config.toml
num_attention_heads = 12
intermediate_size = 768
norm_place = "pre"
norm_eps = 1e-06
rope_fraction = 1.0
attn_scale = 0.177
tie_word_embeddings = false
parallel_block = false
beta2 = 0.95
weight_decay = 0.068
lr_head = 0.0401
schedule = "wsd"
max_steps = 4954
Each number is 128 + 24 x the weight over the matrix's rms, rounded and kept within 0 to 255. Layers, rows and columns count from 0. Numbers have three digits each.

# q: layer 5 attention query, 384x192, rms 0.205, rows 201-223,233-255,264-287, columns 96-143
# k: layer 5 attention key, 128x192, rms 0.191, rows 72-95, columns 96-143
# v: layer 5 attention value, 128x192, rms 0.239, rows 64-70, columns 96-143
# o: layer 5 attention output (transposed), 384x192, rms 0.232, rows 192-198,224-229,256-261, columns 96-143
q264:143101096177103134065072132137102108152125130122096111170169128118129192100133093140133097128147123118136106100149117128117136152126127139125142
k72:108138115102160164095075128137113129124145091164084108116150122174153172116137099108162137092099122174115104138155103156090139130125130141130158
q201:141140126092106120127113140111123133122107113119165124102125179132121151127115118177142143178171124135150109138161132137139085133140082142109085
q233:116112110052137137127148126119132189133177070116178133109112135158131181219134123146163133127134103123120149129070134152102138134144115088098132
q265:139071149114170121109116141066117129155091121213168112068111122156127146167120160136100139104113120125129141103064116119147104120084123103138113
k73:151117131082192134143098118106099123153154133163103103096159127163126144129121178129124171106108178129089138123158099111172120078114182121134119
q202:154128124128131057146139112133137101164169163084135097113132083108134160125121136132125083114152100108132112116130096131087142092098131108114111
q234:108119136120155158170119113106143127155135102105134115108120137105088187123121095139088177130147092103151094152148102094107147126139121076164113
q266:112157155140147116091090068104132119203166129080025115141070144081128145132113114142076122160177107089153124103104072094104148104101125094093032
k74:130129167096097111143133149128138115104121103089137162145072146096087121156181067083116106152195102130145097102191145107129135111111111076141112
q203:133145153130127124134192183160143162110109151128179112164098125110141143133098148108144142091177102129128108118169156112171138147111129124150115
q235:142141068184156162115127146172077158100116170128106139145120140112131160134152101129109113131155146092120122137201104093103124181130154170117124
q267:130150107144161155117080171154120119102096112138130133173146131159144148133143128121136142057172149127138153134169143077140100120101128149104092
k75:102106158166119124132113105114113176082092132138111118141121161108145118081120184092116162169157070095140164137159123073150094157135135168148054
q204:160126098118130111149156102166117153087138143073097124154147141099091148131093168098143110119109145135156112112101152097156165134107124122110135
q236:079153128148126144122160056086085081149119118071129143128123132133131131110085164083086129153079121155157122129140138168156131196173128070165140
q268:134124114156111084152142062149180117156153111102112122113105152105082133107115099140142072115110170127056104075131110112090120157121146126096191
k76:127059109133140160123117078120184142166106114090145164126105174121159173128125125145108096186111081110071125102117133133136117153176124097133150
q205:117175142101104144151153158158123134122123096122116122144168148124157134079120138086122149133139137138146142146094118113111107131148099178160119
q237:141138180137099120115137116103130130132149137137162132122082170079122172109107111126129119116190103089061164155076165122113162176145116125154126
q269:159079101136136137115194095145103094118130066124129122152109147121175121134067093100104179094097161108108105147090127124162114084124119128118116
k77:118158113115076135139133096163170157089157111109101126114117126150104107111115092160140109138090162126070159090177150145100145098118179115106132
q206:158111151090111103128074118133120139108141110119139112134159126115112142107115105139092080108122164187100120124146153174121114102135130094171130
q238:124157177127156106129146142151127130108149108153125101189154102106119154126123092136115067169164136118087123134117141112098152136143162149127128
q270:113100154156104092128135096140122157142139144115116149106123086141135145070164128096110134092100108154125140170134114142109154158121140124136140
k78:088123108118163130111151142092129151181133140099135156105055092098161144063153152093140126150172176119131109158110131134123129119129131063149177
q207:104138140132114154131125164121097149098122118147141142142136064171142145136127127106143134113096084164112093185139103140153092144111154129173081
q239:081128133162143144088143114112107164144168129133132087100123110129119147094077118134143153144111134116149117107145122143156099132152131132136061
q271:067061147160100119189133135088149156099115182160150139118090146173171167126128157088158140118103095092119134148130145103137148152140153111071147
k79:105089132122101133131157123155150116124123132175140145129150129101121153138117129104131098173139118155149168110185131106131164134132110119114120
q208:153111116112118129126144122120101133108094131092147105100087151129126155161099121138115143162085115149163127119138140147128113140145154116115100
q240:112129114165101142099163114155112171110110114117137165142170127115140130159093109148096116146107104095111133135151096125121163156104130128162161
q272:126141102123109140133130114118144109141155122127104101145139140126154068105134180095121135149107119139134122143106128114100128140132131132112135
k80:124132109132124137122111126093116120140136157127131133128103125129121127118149136124131131109162123104124143120094147113119155103153117154102103
q209:151129134154124148128091117138107137154162129155147148134129127111150079126150146090109134114136132149139153124144115124147133105142140127155173
q241:122135106175118152121157136137153123118161130131108069147138130162135134129144136133138105141078123123100157160145096147110141153135140131117138
q273:128098108127109145130170138155147137098121131124106117144152147110087170122134101102116076123148149115105110125164118135167131108111107144113115
k81:130164098081141092155149121143103131115128111119125115114122139135120097105103160132171148126112148144141105119122128140133128159094142112104141
q210:137123137146097163126144167130151146106123117116101132112121138102145159062156148123125110119092138153108112149151124109115137135134111089157112
q242:129117127124106125146147114171090117107163105151130120133063085095155152131113134107139155128112105117134123110170081120089134142127156120151184
q274:127136164112112130156138125119131116130148156120111131119103133104126136129114114098085139120103148141110103092119135099097108099137121165148155
k82:102122109106125145081153110163142146125094112136145124144136149122078116116107063164129125089095124110156127102143114158170116129140126121094113
q211:158106149140144107155055086129114123119176147142123100087155144158168114136136126142137144090117131109133142167119117131124116099142150148103120
q243:138131137149095115129165116114089122151159142120101097109118170122130147104118097141166142162160145099143146143137062154126129148159110108132182
q275:151117135151127141111164118144107102122092128150120119124105132140119156165113127128133129180134176142138135103122114160126126121117105129126114
k83:096163147164091136149136130159118096128145111080141123122146136149161117178128102097156111161097126091113139078113080095109165137132152087134120
q212:135129066122118156151122112121176135134141158125118108160076093137129096092108160154119133110096129087058148124106151152098121135113157133114109
q244:130139103114139169114143126100125150080123127131107147129174122161125136141126150124099154151093090135113123130092151103128078109105104155073119
q276:133135103086157123136152133152149111146137149165144150133147153117173118138132127143119125144152131109142141142100126145147149103159144130123132
k84:122132140126079102106148164082143127109096101106122129127113152096160168150130168119114160124138130133093119158151114101153115139079139155163131
q213:165140130129092108120142097124109116101132087096084129162133141087122166114113140095139123141129146137111155135095098131080145148111104075119149
q245:124104090141133115127123117139151128101097103131135173128142131157078150144130158119094091125080157147113123104109173139145139107084150151100131
q277:135146121143132133097126111140149116106096126155131117138180109124107139120113147130120127166120119155100128114141173128121129114173099169123136
k85:139069146136176121113111106063129126117114159133149133094145123125111178118103144143121154128150135169125095122150141135085140103104103102118159
q214:133139097089118113100152094132152122135109145151090140152103130092127128115138132126093096108144118153122131082158180108100122140156158112129140
q246:137124131081162096129145108118141158111176119130146133108161102122123126113119176131097161151096126116135112138152098087135118091156162135111155
q278:120127111115140106141178151148112169117112096136126127089162084170116107128094120163114132082108109158152090147152108181116104162126126131143104
k86:109115095146095117131172185163128169093120084144168139123130153157104131103084087143136118092129091109128138078159117122179071144116111155115130
q215:129141104135138104121130143151113131119098115142121149118117119126100127113115120152130139120106097157067125108116146120158128130110103115134142
q247:163064127114112141169133112136120116115118150132157145108138139147082126165142153079112111128106118198126124111084130101129095091112137122111173
q279:126119104120153189123142075083131095098146111150114128154150100100131135105135142179154134157155086122127112113131177139136123132134168148145125
k87:136131172089173120113114101120089187157123167117149121120131117138141153117176124097125129111133117105151078176179168105099168151162130111139092
q216:119075122176100112124156083114122096114130114126102168171163158090144110156165138095092098174118191120118150105156164130122158129104155084123161
q248:123135135114142151150167089072096134088099130146121125158129096103157163110116141141090115165085181144120134109150132114161122157169151122139175
q280:134134102119124150188101141069109120143161137130100095128169160176141143143144134134087161110144119165082130124154129153164144075153088116127156
k88:134135167127155151124094110115131131183126148094138122076141092149152136117129137144104086120117098149135145101109161088144142106191115102142142
q217:116140129158149077113131121127134130121138162149141126121116104091156089123140127130138137123140107160118143147148113095111106168128108112138125
q249:124117133134107122137122131133125084148144114098112099136096135177172106158104133108141118198140148168124135119117117150137116162118139165117155
q281:069095123192103096202161070099135186106132094100128155149086136145125123103102142145155159181151143119134097078131124130176143103149159101176138
k89:116177114124107075106134065083118123081119135114088175118067112125106145131137110139150152179154123115085111140113125090119119119130134131098130
q218:121105133113150073132128080073121107161129108118125161172146121116108149159141172137133132151147140134112100097156075153141118081136122129133101
q250:139113122116135126168149099110122139136130163141088143118100115105122109128133094097128148117150149125139163186116135095154169094091181152100127
q282:124144100087123108108158114126129114134133110150159132173092130159134165115123146112081093193112132144109131119106082127123124091119136117112138
k90:097146062142123152132101045078127124146098127135173157116083149112129118086125129104127123135132197124100134129120094094188153078135097123135148
q219:129131120120133161123137155101135160117086155130153146148106123138137113097137142126139134090172086156170122135119141111107135110131113132199124
q251:096147141149148118099129160143131190083090111167157189104120135117142184125145148103123113133113191135139123124155122173114142118093100125154094
q283:113128102159149126131128110146149183154091096115111145136129101128111084126115145156120105085117119163151086104095102134124160144105121117158009
k91:128167160162121152107102145138128108095138112133158122090130031103049195104125147141060104189104124127116086067111120099076153132143122085138018
q220:135162106158148158106093141119146134167074153113135132090120141124164081140106134092131105129130111128123123079106141092077156137147119129139151
q252:094078185091105146146082137153188100149122187118100109166106183082182104170117094098147125148127100092030166125043118069136119113105140084088190
q284:132130076157113098161131143096144119159101132104081174102066162158169095106113170143094151077104111143165126090137112081098139113111127101116141
k92:096112109142114127146149121133142130126167144158068117135102094115133102113127122103088138127114158101140132058139147138107156092045204163120190
q221:141110177117133135122110164124104092129103096156146102141151153103150118106136108141118121126146115133156169087165131130137107142137107110174104
q253:123123114138102119100144127119143168076102084116139118151134139107117165100131140111151170154131146111098133100154128129114097087124096175168125
q285:156170126113108137066078131142114085149104145132089157117192115096148184153117090067153124122099158073095129106059124098132119111096123036194102
k93:078115121120042079087084104124078145074100106143128116129146162132101140096144147113141126160069133099102132123130186149110116102175104111173122
q222:159100073099129110100119084106140150110151125149107164141134153200145121098135131075130144160163113124110084150100136186126112093109124153133103
q254:182097137080115169143077124164145138110148145097126091147161121134140174130174073104161148173150106109071120110144125112083095137080157128090138
q286:123160104098149102090153105122120098109107172119108105149120115140129146084165154142106106142130155129128099135144094072135134116167175148154140
k94:083127074122148163113147167076156148147153098145121115113108107104166132084110161107136112184115101072093151148102154112089162116146161141139150
q223:130181150144124119133107118148160117090132143093118120126139101082141145110142178106112111137112139113104105113097133133127125107072087143152127
q255:136149134146089103077176049121117101144121152128120146097135145112150127146119181169085121156142136121102141098091112112173136114117149112148172
q287:105142115036109105126122109109140105120135126147147145136050115107140176157090171133130073161135143133102148146080102138119175150108161097119119
k95:125099145113091116125167115148157133147119094139123183116098139110093145165130126116097125191107087151100103086109124096117131158102178131169194
v64:120128137106137129116163140144116086092130141146114108139123124092133121137139089112150171135124145148134127090153106122104103145140177158136099
o192:106136148156141125142131124140145122138107108145146155067130126091165142134104150114135156113160119096113139130126165118140095148095076095161120
o224:114115127113143122136125124143137106122125154118139129194151065126063160146100095099110131169133098103140107106177119093072165085144107163136139
o256:131136136129103126129112125108140134204142090121099110164116114135155093115149121117121092112093125140087120140093125122120182109117163119117182
v65:160107137134144146128122137112109120125123131123105099127136118120133135141164108117129108137159137140134134173137161123114167098130127127109144
o193:122175079129168103139157175093126123135175153120177116119174130167113122110186138099116127075109140102109115113149135107139131142118155126114141
o225:165107180108150127114129090168133142159151151132120138118133146083137133159146164141073113138110148159147172168142120069157124088097136169143120
o257:098104112121105107147113128156109146142116099163129147111145114121134120138092108114147132070124085122155102073143143136107157156113135129125068
v66:155071101107100138111105146162106121159097133108155131119098129100120131117147088130127123138137113113142127096141146157128136120079147130110122
o194:108140153099109121150140118139138153108106112094145159108094182158144078166110198152145168146131141063152133090136099090114064187108103095099128
o226:170140105121160131161137136146106099118137133085129134165169143133141114129182117150154080133138133154082156136152125118155140135085173098140148
o258:114182130171137129154172154095136144114108132159113137118166116122135122111097141069120133176114123167101127152110132118127133100180148161142183
v67:101118133111149136130147141109137115142084136170112154148116114128141109111101136090109118117131120106151128169141153120133153148164120122119121
o195:136138126104163142160120072132069140138088104129156119132139129110154165171112120163124162139135168135127112136133100126162163099129101145117087
o227:109118117107154110145107125086119098097151121096146134134162124130160127114184138126119136093108145118134151124112158148097137148122150121122113
o259:156112141156100090119097150114123119159165122135172150105115130113066141122130152102129111131144136148098123135093110157122098124143115169135101
v68:158117109149130153129126167123143109111135128133142128148105142110125105116159187154136123132156141114131104134141083126152097104113150154138131
o196:145147150120153087139125153122162133156160118124104098170102147159114102139163111122139113127132116104161144137135132105108128071123155130116156
o228:120119143107137124108168142126123141141133127149139164101114150118123119153079152129143110130158166117140103111127123152123136101103130171142128
o260:103124163117125154107102098115149156152137123156122134107171125135118120114121105130097118123114108197110162156157186143134143153139096123136144
v69:122138114128119129134125105131117148140107134141099147110150116128124116139158144114152129158148151119132123105164144123112132145131115172149113
o197:146150094144120131184156122129111148096149136138143116151146144119102127089143117106125155092111113124115132127105132133208122148142135141127139
o229:156141070163161101112135136119108130126101129122116117152151108160113097129119153132117147136190149122158120118202093123137116174103085122204135
o261:101117139131133118103148140138142115134113138131121125162098126106147152149154107145140108130134088162145121149133134148117157071137125139117098
v70:115101102098138146115135131120108097109105140097118131120107114135137101094129162142154137129169119112138143112119121155162115133161128122120153
o198:149072119113153136117121141147175127118147100116112176121099073164116192155146129121158102116095127124120102121134135095157127111114120147138119